config = dict(
    num_hidden_layers=14,
    hidden_size=256,
    num_attention_heads=2,
    num_key_value_heads=2,
    head_dim=64,
    intermediate_size=1024,
    vocab_size=1024,
    hidden_act='squared_relu',
    norm='rmsnorm',
    norm_place='pre',
    norm_eps=1e-06,
    positions='rope',
    rope_theta=10000.0,
    rope_fraction=0.25,
    qk_norm=False,
    attn_scale=0.125,
    bias='none',
    tie_word_embeddings=False,
    parallel_block=False,
    extras=['local attention windows', 'gated attention', 'LayerScale', 'capped logits'],
    init='normal',
    init_std_qkv=0.0295,
    init_std_o=0.00789,
    init_std_up=0.0295,
    init_std_down=0.00279,
    optimizer='muon',
    learning_rate=0.0101,
    beta1=0.95,
    weight_decay=0.017,
    lr_head=0.0102,
    warmup_steps=200,
    schedule='wsd',
    decay_fraction=0.663,
    decay_shape='linear',
    final_lr_fraction=0.0,
    batch_tokens=65536,
    max_seq_len=768,
    doc_mask=True,
    train_tokens=678800000,
    max_steps=10358,
    dataset='wikipedia_en',
)
Each number is 128 + 24 x the weight over the matrix's rms, rounded and kept within 0 to 255. Layers, rows and columns count from 0. Numbers have three digits each.

# layer 10 MLP down, 256x1024, rms 0.0778, rows 22-235, columns 832-895
162097135105127171154098118135152146144148126151112091124117162116114168100144131149170133139125131136111138096114128141098145124112122157120132099157129114104126151119126163119095139110127156
148077125174097159096172188118162171126107132121097105066110113116128133095145119112123150135092150105205121157142121147145157150163141116132133094090131113112101144104126106125115072115079097
129125116139035139120154162145131159090165159127156133128109119166127131169093145092167092140109107112144141106131148157138110118120118109099137064116142104100126160125119080133145132137140128
134141161142072065161163117139136143121119132117162115165104176152164100149088136092140120069158110153136115103106157146140160139105139107120194152109125145157142127139113158135106119135101137
133150141083123097125145053137138130113116134142141135085084113124107165105161178140110135121120137112118140129121120112142165094140110152101135120146136128114164140138109138077136161118138155
145150136138133113151106128110103158112127098103109062154120159152106154114132110116120075091118132111124135141109161133122154102148125135082073092122121129151098130126133101106150138148144146
149140146124120114146140163111078128165132171147151137120112145143112120120122157108105154117124144151091163135124145115104108123134155101114163093176128147122129068153143140118154097123105127
174103102127117145132170119127150160131114098104074151097140112107144144109127104126134149105131126156163126110161129140151108097118136140180117108106152138118107144099133125133094132158149120
142151155137143120143151139123104130135143172114143159152134152146112121088160085102099148163120126142115110159121098095134156103125079145114114141124141106132172138137140127118175117135140098
157102149115106123132115161095125116109122138115099120102088142155103137087052150113122093160131125133122125111139113132143073121161146125107114139132111107122107127128130102181093128091132115
180143118139146168112149120098126138132151092142143139135138144126153094164112165079125159107149116135116135164119169104145175131134101098134117172149129143151142111158098151163139099135129149
085081113122095144122132125158144095120124095100156132152145141136152123126076110125157112129095133120139152099140088148123105129123157123172098124126122141176127106153181141084086153092135143
126177096143117161139143131131143109100134121087139141136113152132147098128122133121110135119154125078103146103144103137137156122131105130121145125171151112138145133065133106148144126118109109
148124137162162145124121117141103112122140122104122150129122103163140112158122146158168163109122142130093135153121141156132116152135148119144118116111172179124127142084142136092103154112143156
107146088138125168165142140145087099130179147161118136135142188098141190133111142111197149134116147146137150098169159149162160125096145106137108144135122131149099106132127156132138126099124175
138131116116092183127078115097099114106097116142112100141122157107124098138130138150147157151054131127120103123105110148151145120103150112151114136125118089135114103121123132189130103125130137
081141127135119130092147117142157153095114135117122139144150103113126088145172126100124108093127149163152100130145130134163104110122086137117152114132136150133156126145137166101117086087096096
113099135128123115129127148140163082104110144115106100145129136151165124149118125153147126149168139094172129122112152127113128118097089127144116109137113132124151130111139151110099138142100092
099159113138144132119124124157118144111119120132128118137104126116120095087126094116059125120143071102146125132130123153118125113132156120122128142147064111130178137164109140122099115182093118
116134112122116114121103099115145131094101105117135104102143135096091163162126155140118115140140128112141127134097169132148064082096120130185091155159110140138134115123113104130147135086130153
125130107112132110147168122122175099133173125144116158112155174143098173108151122142162133150128117121123121147137103093105134130100110101127128164129092149135091148169093158126119162111125147
161154136148138107186103141151139103123184134117108098151137143152107143131142074109101112165126114132152140134125149167120134116118167121118176067132129123121109086114122080125119108145124117
160118185099080078159121150121131141133130089129159139126128137141143095175125146105129103120145113117132151133130106139132138146119120183126135132078157098122153144134121103119142168127130091
127121148147146188141152127161134089108162123136173143102155135100144115089126114095120133105101115148138130151113098116117077162130148139139083145134080143127145100139151151124129159122157121
159103121126123119134139146100132151087100133156125121146126130180102180196138161125130125119179128112165139160123169102154131139148166164127117131123106142119134114100120095149177124159100126
110096153118115109130113109144111143122126129099133119113144141138150140119125125170168176131115144121091140157106148121113169163102102083124136140148148130100169161093143138103100095138118128
112114150131120207176111143105122139114081151080129123140100130134100104112126123087150134096119153165179115108145131126089153177093090147129182129130101100137144127136143157136140162080117142
168173099163123110070124124139124147112128136153166123135115107152133104097134112122118103178161100162158094130070135131141115138139099126109147159140155133152078115118143136162133158128170142
129125109096135110136098095169126138103168080146134126194121112102152114110132151071135169148137132139080158142162095124137092109150081136155139173144114123162128145129154181128123095121116112
145100122118135109103088148107137143048097123093103137156139125140135144119108127162134096110174137160144129108091174131148133141104155146106144119158151132106092113129160135133092131149129106
103087114133167154129148102100153163111094122157108121112109135090147140099128120102167131106139130125110097098155141149125123166093073128099138184159149135128100145142214148118101106164109127
158138099122085094126162094141101128170123086120105112153126158128121157137109171158101085103118098128118129138164141148143138127100132092123112117089131125110160113115175162169118084144056095
127133151117141169138093105180149152081117115120113122118155103115142117139107141125138139145132123107148161092130122157129053155140135141133102098148094123133132112147131106110149088142120055
132130140163103112113136142165117116163122154123155155167171134103143141129120144129139130083065161119130099117087126077130067172124106152132080120117128099095122128110134080085157122154139145
148129134143146155155127124157171092116121136122112088138102131126152140095084142157152119142166109165165096134097162151114130150110102183123134121127091177117157132118176105108150165114117127
149098124111100175140128176157125133106133127110147133158140155075109108097152117135180096130140173129130105165126150157143142106128174122127096139091093107147175127143134142126174182149118105
103123116111140178107107121158105123115122090148125121126139190133156114149101181122095098072120136115101093114166131115123172078118163126142188122115136156134159123143121135151090141144118107
143154105150142128129115086114130105110111143096160133154117136167067131140144147156140113123113135134123119132138123131171087128123152152077122125158119144150161092100125108157112152099106157
133166148107080086117170135125172127131162141069089140134131151121082135130147137110143102096111110134113142104190091120123125076150130122077116124142132112136129123111093115156132117144104125
138102088108104130108181113149150121084084170120096124141126078121102094119160145136141130137169130135112139125160134116123122135105165111110104127095125098130143138157128175092122119106091093
113121131146140169149164113132076125133137088163129131129127134159120134151129190143108114118149152126118113161139162137094156099132143150106152122132147110141098122116129088106110065155110131
114132152123147084103151140077097164150120111153127101125124132149126133131127134133106119108163120073127153100157154100133105154145135156133126158131100146123122121100156145134149142048119136
115135131134143125098127166156142100143115131104144134143169162097140130139144137082135117114095139130099153132159110117164124121119108133087118135166136127133192123111152071143145157092123129
140112175126091118080146136115132138150179082118120102087149115136118082094101104144106143132132156113117141129147105149160120115079108129144147121073061137174138150167105086145155124145129139
102137110099171121137127114041154147125127131124110147119157073100149165130158118047123138149116142131129132123130085119093125097099152098130127111145116123131100142109125120137093124112128144
128126118117132146165148129125078125155144137138143111123105136163136115157135114099126137090119142133117156173112112115088119123180107145143127123077071146141097111115116150155140115156129156
118135171095097152126123152123137125159176126124111137124124117124171142127065084103101118125084111122144073100120116106089137144135146106078109140146132099101119094110149138147161135133114124
142144143123132130138130129153126111107113134175161103123148092189161099150115113125131121110177122133110144103147119157132106095131132157137070145135108160133110125077117125139108135116128133
150151135135145120085112156098143139135178083160093139131137157146095139157141087159108159117094152122060167154083173123187108142061099111135125148112084118154139118138111140154142129119128137
115150121131146132139133141110150136139152168148108150149117133071070130152108148159131103124168183109103121148163086172112167112070160137151120114120129145123145195120123148133096108165123129
117092149129175108133095161162193184152091115123105119085142093103144128098126145151161142176148127105114143146166150079161092098102121131131137182164118157124147129105117094110137121096135136
109123112111131117148116139139130107105170137102158115126163101157134102162108121148175114123109121116119142124130148128122185150126152133118136091145154169156142150107147125101120125159172115
143126144112127086139117127099120113125104128111140132119111154134144135108100129119124129146146093140139078122120135141138111141100137138098131090100110119184116172101153144172095094158150081
130144100152117150120115117109112115169110116146149103133128126113136162127152161163126137158109132130122130143155146110113210107096167149122148100122077127107101151119191123085140134136118096
109149115107098150128175117124140104078105109138077147107140113122141141117126106160173126144124132143118125113097122140121152164163117065140128073099158077103170126126120157076126156124139163
131131112146172111105129118145140131110155159152150119146107161103175112122116163144149118160178139113108113135136131144120099098130146123114121129127114100144142131180124157107075116120140148
108142091163164198130126118129110090115121128123134174127123108137132083178146153156109094137133097115146158127162142148135115119111150135141151173148154127175113105138168127127143137140115131
095124138143118110150112146155106100115132144140144122118114129092109117116112126112142127129093153166154118153101134094141120118104103122073138115136111147164140133136200142112113082159137137
134152132094114140115129110150131132135143142104155114148146164139118119127158094109129159129108124107123131081129101163147108150130143115123114076111116115130128118120135146132146114155103122
122103151124117146155135148136182116091121165121100099119134106114131098105137169113104132121119161133124144141103147083147132110186101137116088127127086122133136158107137117116125127115106108
142111106156064145125144125154122106122121120121151101115112109140153112099122112119100075145180127121146151117136116125094121135156139116163127130105176128138094174103093137198140106151145127
083158109131136119120136120085147153175099132160157115117141143172160118139188148102141111076172087116139097136151133170114134094135141110154119146165124137108136107180135162131122115131139150
132120135065148128142121134115120133111145159115123149129117143125125125129130131148157113127120134124110079147103126143120135086126155148131081130113129121100151128109124118133135117161104119
112134156100100167123157180109133126138144099113083108163119199123136115142143124138096106100091141150096083128127086155127157136081090111121105153123085137105123127122100102147117113109124146
138193170086114081146117108142072116156135141109145132132134118123150110131117158096126113146116152103098158130124126175137169129130116169139092130161154164131144149110154124150153135103164142
099149098127155097161153155131115127114169153100152154081118110132100133126089128101117130147103109130101151126143115170141125168135083195146094088127135098151121087076135140138092065117128138
138110148106108124130110130138181104119155164088146158114144088147132100132136156152081143101133124120096130128138141144086127096125103073149113110133070129114136105095154125138149134154130071
093135092157123147123139119126167157115169129143136106154082149114151125153144129112106185106160103099172085154140093147169096111177130144104143150151127146144106101128079133162141135128127090
115111108129150139144122102117105120131102131090157147133125104165075136124120137096112121093116131138091135110131074102101186100118143120148122143134143127107127109122116121164161136108153103
131124168122079127130116089180073118126102065123136148125151128119071104101141128107133137126131115132089140137091095169143162181127142136151146104128134123106159151132115102128114071131112093
112092126081118157107128151104130118137172112131116121132142142125144119169110121114107138170146152117112067113106095129109140121166147129123130183156123131148159141126169122121157131142138089
119143156133111169139144099079102116091156114115135138141093161106096118110099062133096086142142091121162135116131138114084092155105102101115159108097110119138081107111118163135143118149118146
076146086135149116147111126174122122142116089128145130125164085135088162110124133159138090141083118123157144142097124127147164141139188131120131156136151137084054110152112129136149125151171137
147112128082128089132144118114074126143113142109129154133078132145128089129158117114146106140152105132138098147143157119094147128182115137126126200114183129167113144129126143167108154096150133
154098118134138128120093149157163147161111125090141118113095093140143082131054147118143160109120140142135130129125114099110124118126111108156176120199126159121135113102118102137153133087169136
097144151111141072121139134127120107178196168157112086095110129110142117150139106126100101146093117121096117135129099150130080098070133143102122123116089121138147147154178142134124139093126133
149093146107100101142141106137150159118158131120132128155101098145109138133093165093116148085120088128068133089130144137131118126132110091137105160135093088110118119112135129151107150114142148
108136122171177074149158145135117122138101096211144145143150128111122137121109130111129155128122128146131094135101122095156137127166168097141099136128113116149150082127142134058156142149154122
124135120159168204151140149121099139115112127165121107142129132118135141105140138133137128126140159157105114152154139110156123159106114124177116115102171170135149083127125123108111142137110159
142132112100126133128153147125138125145084121084170144115130129127140148123152155155128136114134111140117148119104115129144147079150131146145166089114074132115117124131160117123127134167121144
152122125139130115098095090163110139138111138124145188125111122118169139117179113090149110090122133138161108153141122124132091122132169140098112121136139128135112177135091097164144146150139133
122160160069104171108097128131151120095096117121149159121119111126146116107131118154149154140131127163158174142146126118096097169177110166119153109106153137152138168146110156129093135124127125
132136135157106116159111132139113131120152095113084151080124151132128117172135111157124149157151134096161103130122092131141140086064141152137137153137108189136127102152143155122119097152123116
115163142135134192137149125120145109119076100145106146108168163145109126137118140127101098138132130139093181139108128104133155159146139146155108134109102143119119125113153136175109115147129102
119128103131124102109132110118139108086107117136145106114109139114134123148116181103121130117115099141107066135152174149126165115122168155145104117181178126152138136128116139117087114103136154
123102142129144143149140110125164135108140129130144145147154140099102126091116109109131162153158126101136114131128132083082124138132085137131119123140155160161108163100117115105133115083162107
105114114143171102130127149125139143157131128129152122173094110103116131134123106143135092117092158138098107095124116156141169160105128143132122106150145111138128108105162105130134121157091143
106122126153116087158121127129151112128131156149144114140095131140123092129122095172142127098118141157155156119117139126094112134144133099110115106129149095165162141112119108101129139117101139
134154108160153159155171149145128116148118093152131141149122085122125134090118132157156118081116164133114110112144152153105132151114132130140140157059140167113143130162128125102143104126125098
154126135150131165172167112141089146131113156108099149135091108105132149156106126139141136104132110129114139127114115146161110122120106130140120122118147178126160117092122119145122099143094150
173141173139094193134128128132160116153102119169133101149140122126107198133141175172115119129120122107135106161123115146156108151145145140115099122114082129106089077123125138140089124105097128
107126121118121176075148146115147138188159109138172136126133117102142106170155107156142122129144146141114133133130121167139135120116119138143151102162106129098116141137132149132159158100131153
177147113120128144114140125109114142093150135119144141097151112097121116071130135113120112170106128144145163138176163127133155141102156176127086132141108138123133143101143182159078141093087119
074147137118120118148108102116083159128160104148149130141149101168130097164102120126085156127099122119184100127127141145105156099141172122142127127136100150133126114163190118108136120144121120
109129149147112116099137131148129121111154117128105109164149100151129177142193123097135120171113118159096097141123118048103087165140132114155109142098132138137094136121092117125144159089132135
152146125102154113149113157121153141131130165073151175078155143098107151114134087111109116124132110118166146098108134136081085103111111122196141131100094160087142097146144116121146098108109134
111155114172121124141129110116116170158107098146125115127146126145090148136161118136117137172164139146095123171115136118097094109181122133128132130118155127105117148112101157136127084126112174
073128140166159146133103102080104118143101134088104142128145142147125130080149151150153150164126114170141106128134108140129169135154134167141123100095137143114140179135172147067171125181083124
104105172132123159142134155116113108095146098084140132110117080103152126116124101165109124149176114144142153170159146125164070175136082151093144127164118103136132133114175144150126111123114128
147163153100102064136137100153116123142097119127138099152181123134158176118116129143126130125094139114106130136114101144176135099115102137154094187105133156129127110115160153161127093087141089
141168147152134192130149136147143145122150131154139138159117159117150088093152148128167155116174147112125152123144121129066165175097116089134149115095082140142102129114135146121132148192126102
120112190150126111116135161116157091140122093095150100131126182204139131134161137152107130132156141112122110115139107107170158163128106155160145158111155120127128110120118109123148117097126153
134112120151160121115105123136128175146122127134089123143104139136144137137131127118128123105094157122119158149090142121164142133161120118115126161146146149152151100164101153130117137160142169
129148126128145069120153146146143121131095137150125141119116132170090086162109141118136146094136121108153134105138152147128161091156122101120143140150131115110117157130088121117145124123131131
137114112135147175088100122105163118132124112118129110125111117176169148116122160108100114134162135099161140106083095101132132106137148141121100131142150141120171136062111101143144099143098159
149142124108174150091142122120100174103144138106129095132081100099123166129134110118097137125125119122128109149099123164124156139127085111117117133140156134138091114110124106141130129138147122
132128083083138144107151163143131079130134128149148129162094147099116114121094088174133075159162132161144151111149094136133131137133137128125137143107137138131101126088123167160114107153112133
154157102111123111097167173110173111122126099137097122132123130162102094116137147174134119154118159110064116141137153142115119123107175118143163133152103094172117146139129107090099143115145099
117128139163098106156085081088150183145133156144166133140078153130114140120114154145154166112107127113161150150125122123104096117109155166200173151109123127124149143127109123138134121180126077
082160151151101109119113162162103145125106109158122112140088125142104124112114165146131177169096146112102122142102150136061111145096148123130106130101105131108111107127112118135143135131106133
122114147151151130140123091197132107071161121133129154145160105137113141106141125181145140114175162162166109128113119143106214117149126111095113096117100124156129157134119164162123134172123128
150106106133120155161154129112168161112132124108115152112137099157109145109131143118113135131097066127159151093129134125132119127157141133117107083112100077135131125106115146114123101152144138
113136140109112157131164093094100115141150095109113164113091158154116168118151126098133140132122106159135144109118078116175126116129136125149103178106111157164143153144106082126148149127126122
107112123101136108120177140114060146118140137118133090121126130160145128135142162135144122168149133122136150083116137136132081131153177096115132111102153112107141126128152135139133145147132106
110132150090126132165127139090092129088107137114139105109093134130117086143122132117139191146133141110117157105133153108135157146111152107124135139128130100135150092108129098117117123134162172
114079142120117116145103081116115093126116111140123119130172131120112124142149134159092125121141151142107102126137119094164208131126169113173096140090105156138116124107132141080126128081124136
105086106163148118152109160090144090126145156109144174108107142088139127095111134128069112113120088134137168123088171124149146139128126135114115133110125122176095130140099115115167185175126115
165136138112110126122105165113138120130164177161168127110142118152163132128109137116156174090133118135142116130130124109132159168169142160092080163122120115108144144130141091079078105126121089
116146114125140103123112129072170118171150132145107108120132081131133125092112108117127121159144119092091160146119141132132098125114152151140150144100130089179123124102159139121139131176145137
131156143160144143122124124122151152131149104130103146157119153145117131134129141157177123108107099147190101113133157089143092097158166113124106166108116142147094113138104113109103123149160147
104147137151120070166113136141097142103135118151147110166130130111111105165128147111101114150112190136132132152145155110074102137137133133132127158139099163174134160097119116147103127131122121
117151110118150086155132136124103101149099096152112108135134141153111111121116101069095128127126096128146131146124127150135120134115136116146112116114109170166141140082114126113119126095129125
178123188101169089113162103095119147156140093137095109122109134164132133125094121136145126144138105111117167095161092124143110123125125116147054142084163129126106131118133124142107138112130147
157163104127103150137126116117105145138154103085114150119145114118135113147168120121128119123101095133101065160119095126168124163095106161144134145114102095144132149126135143102128089118148079
156157125124135137124095161135129116139124145116182117078086119160120108133141162154140086126151120116154143137114139156124141171147156144135109176130127086151136184106114096179158143113147111
158097136157123119095151108123145132156147140120142099143154153136102196164111186124128128137119136182069100095117148119123155097088163108151146141146140142165116153146138200103099106124074156
165118070139158106182146154111137143072090115165099135143128094083136130100210113153111116055092125114148098128102125175133128104131145129116132141141133115160147125108110140168120079122108160
136137100108133122057141088145111114122139182138127141129172114139140136130138104127082123122172100158138063125130101134104165069138144132129136116097125106156097103119148101121116103146136152
110077163125132131149150130108136097135155116110096123118148125121082147152154077148156116132101128120131117125128122133126115141116074137159160140161113144161118145146158098125112122084086117
140130161132129159183159137179089107098118093131139106112144152120123142134111106118150096109074139118158104107114114157157145147141124132094098132133120162154132142127103162135137160149120119
114108083124122119141121141140130118092143117107128118116187108144162113145142118114120137163100125115156088133106094160174115108095111148121149085154150160152085092107118109157115113177173105
124082101133144114113151146131102112135091093144112160130108129142142133129090133082103113148088139139116118094088094097080125138120119150132087120119131129128120110099104114132116130119116136
108140114121106150122151118138124122131119128153127156131119137119139103133136129079153083088138149099165115155128119140098087135073155128133119103159107105113153148085144112152181129150116152
123179100130126156152121110136091116108157106120143175114172129124108130123115109094126119132119095091123149113116145105143155140135095139091077141145130152107109138094090153119129104159133157
118147136104137155108145121202095108093156114134145118140118137129194143132135147110120121139136151115174126152104110085143118157170134173132099104133140173172172137120136074167136128106144125
131146098113166132102113140145141149095111096089147131105154123119124132153119091128102127141105167120121126116122114127143097110118070103121175157093144064102108139159116094154130155143133083
140079143126134119125110139105137108115113123101142138178134117059124151128148119150142143149130144139134105119178133148159116096087061148097137134140139146173137160142126113133129142113117139
090121132146127146078111108103090110156127125104114124135125105133138153147096156164077106125106092122121084060157145155117187113123169121193173127164097156182099095146133118163135106106114143
113130109202126112122142156117129143113145115150145123150139128132115150134115112158144138138103118131145115163168101140139173144094108129119140138118127157094104162171149145149160100138142150
124162160101140143098121138099138138136137129151159144110158136114117131096138099117125172109138126127124151127119151122110085122160096106096109124111146107095101142121111125142162115087158131
129125098145122129142127162112149107128114111104107118142131129176142136151137089163126174151133109107131132099119133099143124099122126136127162156115085136136143112161147107127145141137128132
087077146129156082118122166089154165101141123165118116139113140135125206080139082112123110112146129133106125107124136134111141119148154146157131114142160103139118147128165121127118140093131113
117129120149186109143100153110130140133068133158134112141163131148091131106136104103088144111147128126095143129157118178173174145093109142138131117121113111146164180131136116120135139086124161
150143114113111191123126104135128133157143134139130132121135129111136070133101158117147149126138115119086138157160152110160139170121119119122103151174127103143156120143137112127158102148131130
134116147139097133115123155131079124143073107138138114113085143169126151121116106086141094123129140105165158107163126164130154085155157125154091137174105134140118135130139123112129114152108150
164151109142163126154175135093125138177116120125147114095135106123113161139147123122107108110118086086134122104144114150150129109122157169116110132158160204133129098130153122151088100150130122
142130123157124115129140081122146157111121146123152082151114148084153128117132116168088155165128121123121156160127114107127145126096151098120113092181109068128131116068154090106157127131148154
135155139108116083125117116133138180099144133155144096135136165124137076143166142168131106129152121101098082131140114162071133159133095154103133158118120104082157138132124108138136142126082117
154083152138136124119140106136130096084130156134085131108116114117090134131151164124134132159099149139179110098121061160136135078136124159136124135151126131115101136094159095144109115167163153
140097165199080089134135139099105151131140096144119116155104166157120128163124109186097113103112110139147082128157129127140137156135148156153117135124170127131120130089099159116123109174126111
150140118132125123110137111130099128145127098122126156108150105158106110152133185130128131121073113126109129124110118129088090141146151064082131113110166117118124131095067152093119108123151139
117104147151148119077136133123140142124108126127084137087121150098160117114120144149156128142138138115134120081099123119148147131092128072097126135101118100136162130109132117115140124145123132
110140132117101033084135116130126162119049123081169086080164121080115120116100130099086173119127097118107129114077116105137087102140135147126146110143117117140142172144165133160159143173110130
163108124157165118130088101135079131127092130095143092121123092145130084121070100127208115129133119125122146108124134152132146082120103136133175087128102114121104157130138126112164156104136097
119107166131116164111145129125082145138090147128082085115154147179125143118148074075129120097159103135133180121186143147120159105095102113149172120119134137124088107138167134156111119156159146
129119150107112150137126123159092135079124139144146157120110110125129112105104149148149109137158137090127129101129142114149071159163108137119077140105095112165131102114131111133118128141110157
123114124101117143112182145121112111103069127141131132099112130108153193091136125113096091138064142135119095136089140125106120126130147147140133135102186123118154106109128093095130150158126139
113126094162136102161115138154105149094137145127179086126136112169113118137125112104144133139134158119081124106126126141155147145146106141132111145132123135122131126157153184120145107099124106
124135143172147066126121146105141146094119126137155106130104129128116072128136165140130156117109108145121113107125086125101148116174150149129133126146137089150133143176145101115175106122134122
139120134096099162129122148114149094145149179127144130107154137121121157161136161169131103099108090083186110152105086128114138132112150153147166107119133134075112092134134127184094120152131118
108144126146084124160128135150115155158135130129082139128135130128132138140148092071112104104090105120110130101142105107121114118086079117145111125121150147099159128098137144122117157121148158
107160151137145100138115122162116097132099107113144092146107121111146115128146112153107117130147133103120134136159142135079142085135137130149151161131133176135116125120121067112126139102146165
190097118102117105128120081123139084122130143128121156159124134135105183124147135171106113104117108146101147139123066162158111104140132160115109092113123092147151165095123157154168179132093140
123146135135162122110122118108151174106138112155118158123159089134114120092099125133105131120142061121128131090109153109195135147093112101118130178117191081148132121120157121090126075123114163
118174135112169157065107132094172120170069167107117185103168128078100116104120132128127125131083101148162121160144168075147137123093172099094122087101055070112151140123122121107159134146149102
151140135126116109168132091131106090125140140125206135113130165114143116114108117134124188145090119147123131146172092143168146154135120112165135174184165114114150146135148118113109135158113164
177154112138154121103126100150096163121179141146155119093114162151159092130145123084179119148124127094076138142111155192122133114142116115146118128135130145157181150131109125147116151100132124
115112114127107149160168117157100163120165123165120150166116137111120119111121126123109154100130139136166155067159151113131111134111087121121117104112127152100117123151085172148109178109129110
184099120151110179126122101131108101146155129124098101095123137140113110132110122130121138094143153128162123102132144080108102115113165123117129128106112157125161098122082093121097150140102183
159153168098116112103124117103100165085167127106084132149140118152137098137109113111120116141138074154134140158121086112120146107148123168087119162141137149178155133133090159143132105112127127
147098162159129090136125115131143122128124141097085110144107165130166109107154142065141109115138136149124152145111104149133081117126120158169111136110124132111112105122124146140163090142132081
063124127141155124109134132164084132131131130122105069129102125141134136137138092122102131086128082116151123125111114095090103103121137176133088139113089137106133100142115144158105157156101142
113136109131161164134159083112140124110156136144092093154157121108123144177110189102131106129122092143100105122146122140119090150113113104114148118152135120156128119092097166147113099117108122
129107109113146150157104111148122189130086170099123125116117113122115159160079141114131117087104108151093111112124133089109124098153087124170116153143114135152098117126141140124115078121134111
124106064152106078146145105142117141129147158128126121149148118153145114163135101134175085100123142125113153089138105148151083158071084118115155116112128113105148146092133161087123126115099145
106098116114115098139155194169156142081134157071104122115134180124114124145131129124109134150090129178150128134108125097134108112159121135113130127113143136136092142093076148098098085108139103
100191112140133093124141127147146107117170094125140118108102124121167110101148113150174133163089130159108131095098116138143136114155114143098107121174152171066108102111103125148097126130111155
134137129137108098102113088109105157098110104108109108097118160166136116130136138132150134127133142106133139129143175121139093136086110106137102140128130114144087143114141135118093084152118134
144130122118140122107128126106157118209148181123141106192150177142132120176154145123133150093156182185105137150155110140110179119118114150183150065169096136138139144160172106118132116125193161
168152096106144087114141115123107126135138147126120123134111128123127112104133126120131155110124127168136127130147096110082161120109101125112134118154134136171119160115133151145119144147134122
132172125133109165148110153129134135127102114149107140138108128096110174126141113152149120149134182155117092133144123141099104113124111113119105177144116099130137108131087118143138116092157156
139142091113114140139081160203106126154189091135156149158138166165132134206121121121114140108101125165110115141093099141122184130161154109113123117137135084106098132188119156150144135178142139
100160143101126118144132136109114122107080094140134149085139126159139125169132180156124154126151133111146130140128140134108083106104143181130142142151125137123105143107142125099103102132155110
140096134107107143109132166087137156140118145107089091131099157142138114099108144177128154134164173107133131127140102156123125119152139114134100114113098132134087093137150095122135116064136101
085120130155142115131108139168118112111162095092128104118044163127127098124101193125158178151118123126095161130125083132116148145151100106133109120151144108127115133172108155156171150113178131
083145141118121169133190138164097155131148110171158107130113129184096101161132137135129123117104105107110139147129134113142086123095117118127162106159155137134099156141178162109116108141137127
159087121139110076114115117144182103130063119104073104149139128098082148135140134123111146130160112117117126120131179137112187092133138154098148128125098141118087139100138147147104102149089163
097137150129137116091150128117097121123148110116123140132163153126124138154130158099120133090094154150196191161149134126141139138171148131126134119139118164124103120127149119113116146096134176
130117125071088102129133120112105131116153122116134139148125149110117097093125132139116113107145128159172113167122139096169114153078129137135129085118155125109100105157105075128122139162151135
123148129077100159142082089075108137090114159156170130139103144124095126129096085161126088122114143112123134141099108158144111146091133111128166157144107121096135135172130083097127139129134148
136093110133126050062102121143119116156088155134103114158149075142120163133154154165090090120121116154150111087056158164140135151108124094125138122147197158124123121098143107121159132177155173
153102148105146148141125134138112141095123138128137180094144175197156138154111141088137152137145142146144127154124137090122090128137176126133154110124121179115132117112111123122136112130119106
078138105168149097111129157128152167152128131093094137120135151087115173101110072097152113121139144080156165089102127144155077146089147157159106165173152085170116143138157141100146143120196143
140120120107090096087110108134108124123124083177156118102121078121144101147155100154130135100131103128152086119168128145086091082130097145152124105098151086120093118170094105151121115142125168
146125134113111138114146161131133106152101129116150152123138135122143121135122137176116118108148143118099098131142137141116114126085127115133123162121100129116110137146148143140152132174116160
139113094132149091121132096149135118149100144116161166123114161114132133158088123098101131123101100149116155071156107136097166123179144117119132091104116104136135132085165123117134123140168132
110169118122128130192086112162134167126153127162088138106117095170164142171155138157136145116100147130119140088146119135122093137101142099145131077120115120166161126169151113090151140142136179
102125094175138188138186136143149147140143134116126127084181153112128132075151112126144090103143111121112112123140149145135094121159115095118171081165152095141138109146117095081135122140147151
149097114140135115103159115135149097146147089122119130155075150132146161153100116160164130098108094104081082126098119144139065144121128115130134121139158163112119123145088118158139066180127076
151109175133127166158135094109115073128121116113094146157132156138121118110151142116155136137137143136134156106133130092105114175154107115111102148115144129150112133128137111170100155113128141
136145120102087154109148140116150136156086098127191100151128139131170093149116125118144101061125151116143146134129146121118214123123118144154133129127125165102111148128127136091118129140132136
108163157097111142107116124127129171119103154095140122120150138151147128120114132136172097101143145136129116127125142169118120135131163141153158145139113130130137132158104135126126122123115130
155124170129116094134158134125150136106092133154157122136075096171124147121095147094117122149097119108155111119119107134122145105082146092119127118101149110118090156104112121129090131152123126
149125145128125185137126137129134102134142112143133123107108088112057134126107129137128075150160081137126136173135186134150095118111120101125092176143088132102137101097121111112122160119111127
098141117124102110130140100136104108163122135148146113101100157138132121122099191083105105098128100169106150147151052138147100117155139116122129144091149134147105106129147134116101123131163153
147120111124122154103083138148087161108097115136090122122134137139112139141088132112092096131090123129142120114148169140133153118111129148135170119128097186161107130141152099133141107163109151
136088119079143093130094113133156133157135115134097151139141136123094129103136175132140144108133179123141112143142106112114152109147117091107094125133086119138147134136130128159116106170130125
109122133116130104108127160116095112124102147111106118120084126107129100132137153113125129143109113075091146141101115111133142122125126094126180091157150138140121127142130102102126112142185131
163120110126106090139153126132102093152139133078143153139113130098141127144119147119119143075115159144123089143168117157131108081153098113129145126145166150133129188112111117141108108113135146
138135082129126125109146150074110120100168117130114118135089116151095146105086118117073138151096174141095138160169110138119131174144135147117138065107124097133152137125124145110130139053140135
096131138106120149131145071110104092082137132112159123165141102125104128096093133088110137127102178115103092141105148073092166107143121146136070118099118121107119165104117137138127149161140120
120128130108091083092104145126176134193135163169145110094126131155104136115115168133116121181156168111161143132167105131082108149116127136135097109123158124154104113101089107089126151106126161
142121125108121081112149123091146133124120159081095082114140150203073169112155093145147132151191112129145144166136132118119152109140142149126149133127145126167122163150133140122116103095154083
113152127141129106069162179112101135152153114090150168144121135150142149143136118154149131136122125109102100097116105121111149157135144113142078154139112126145125130131161066127134098159134167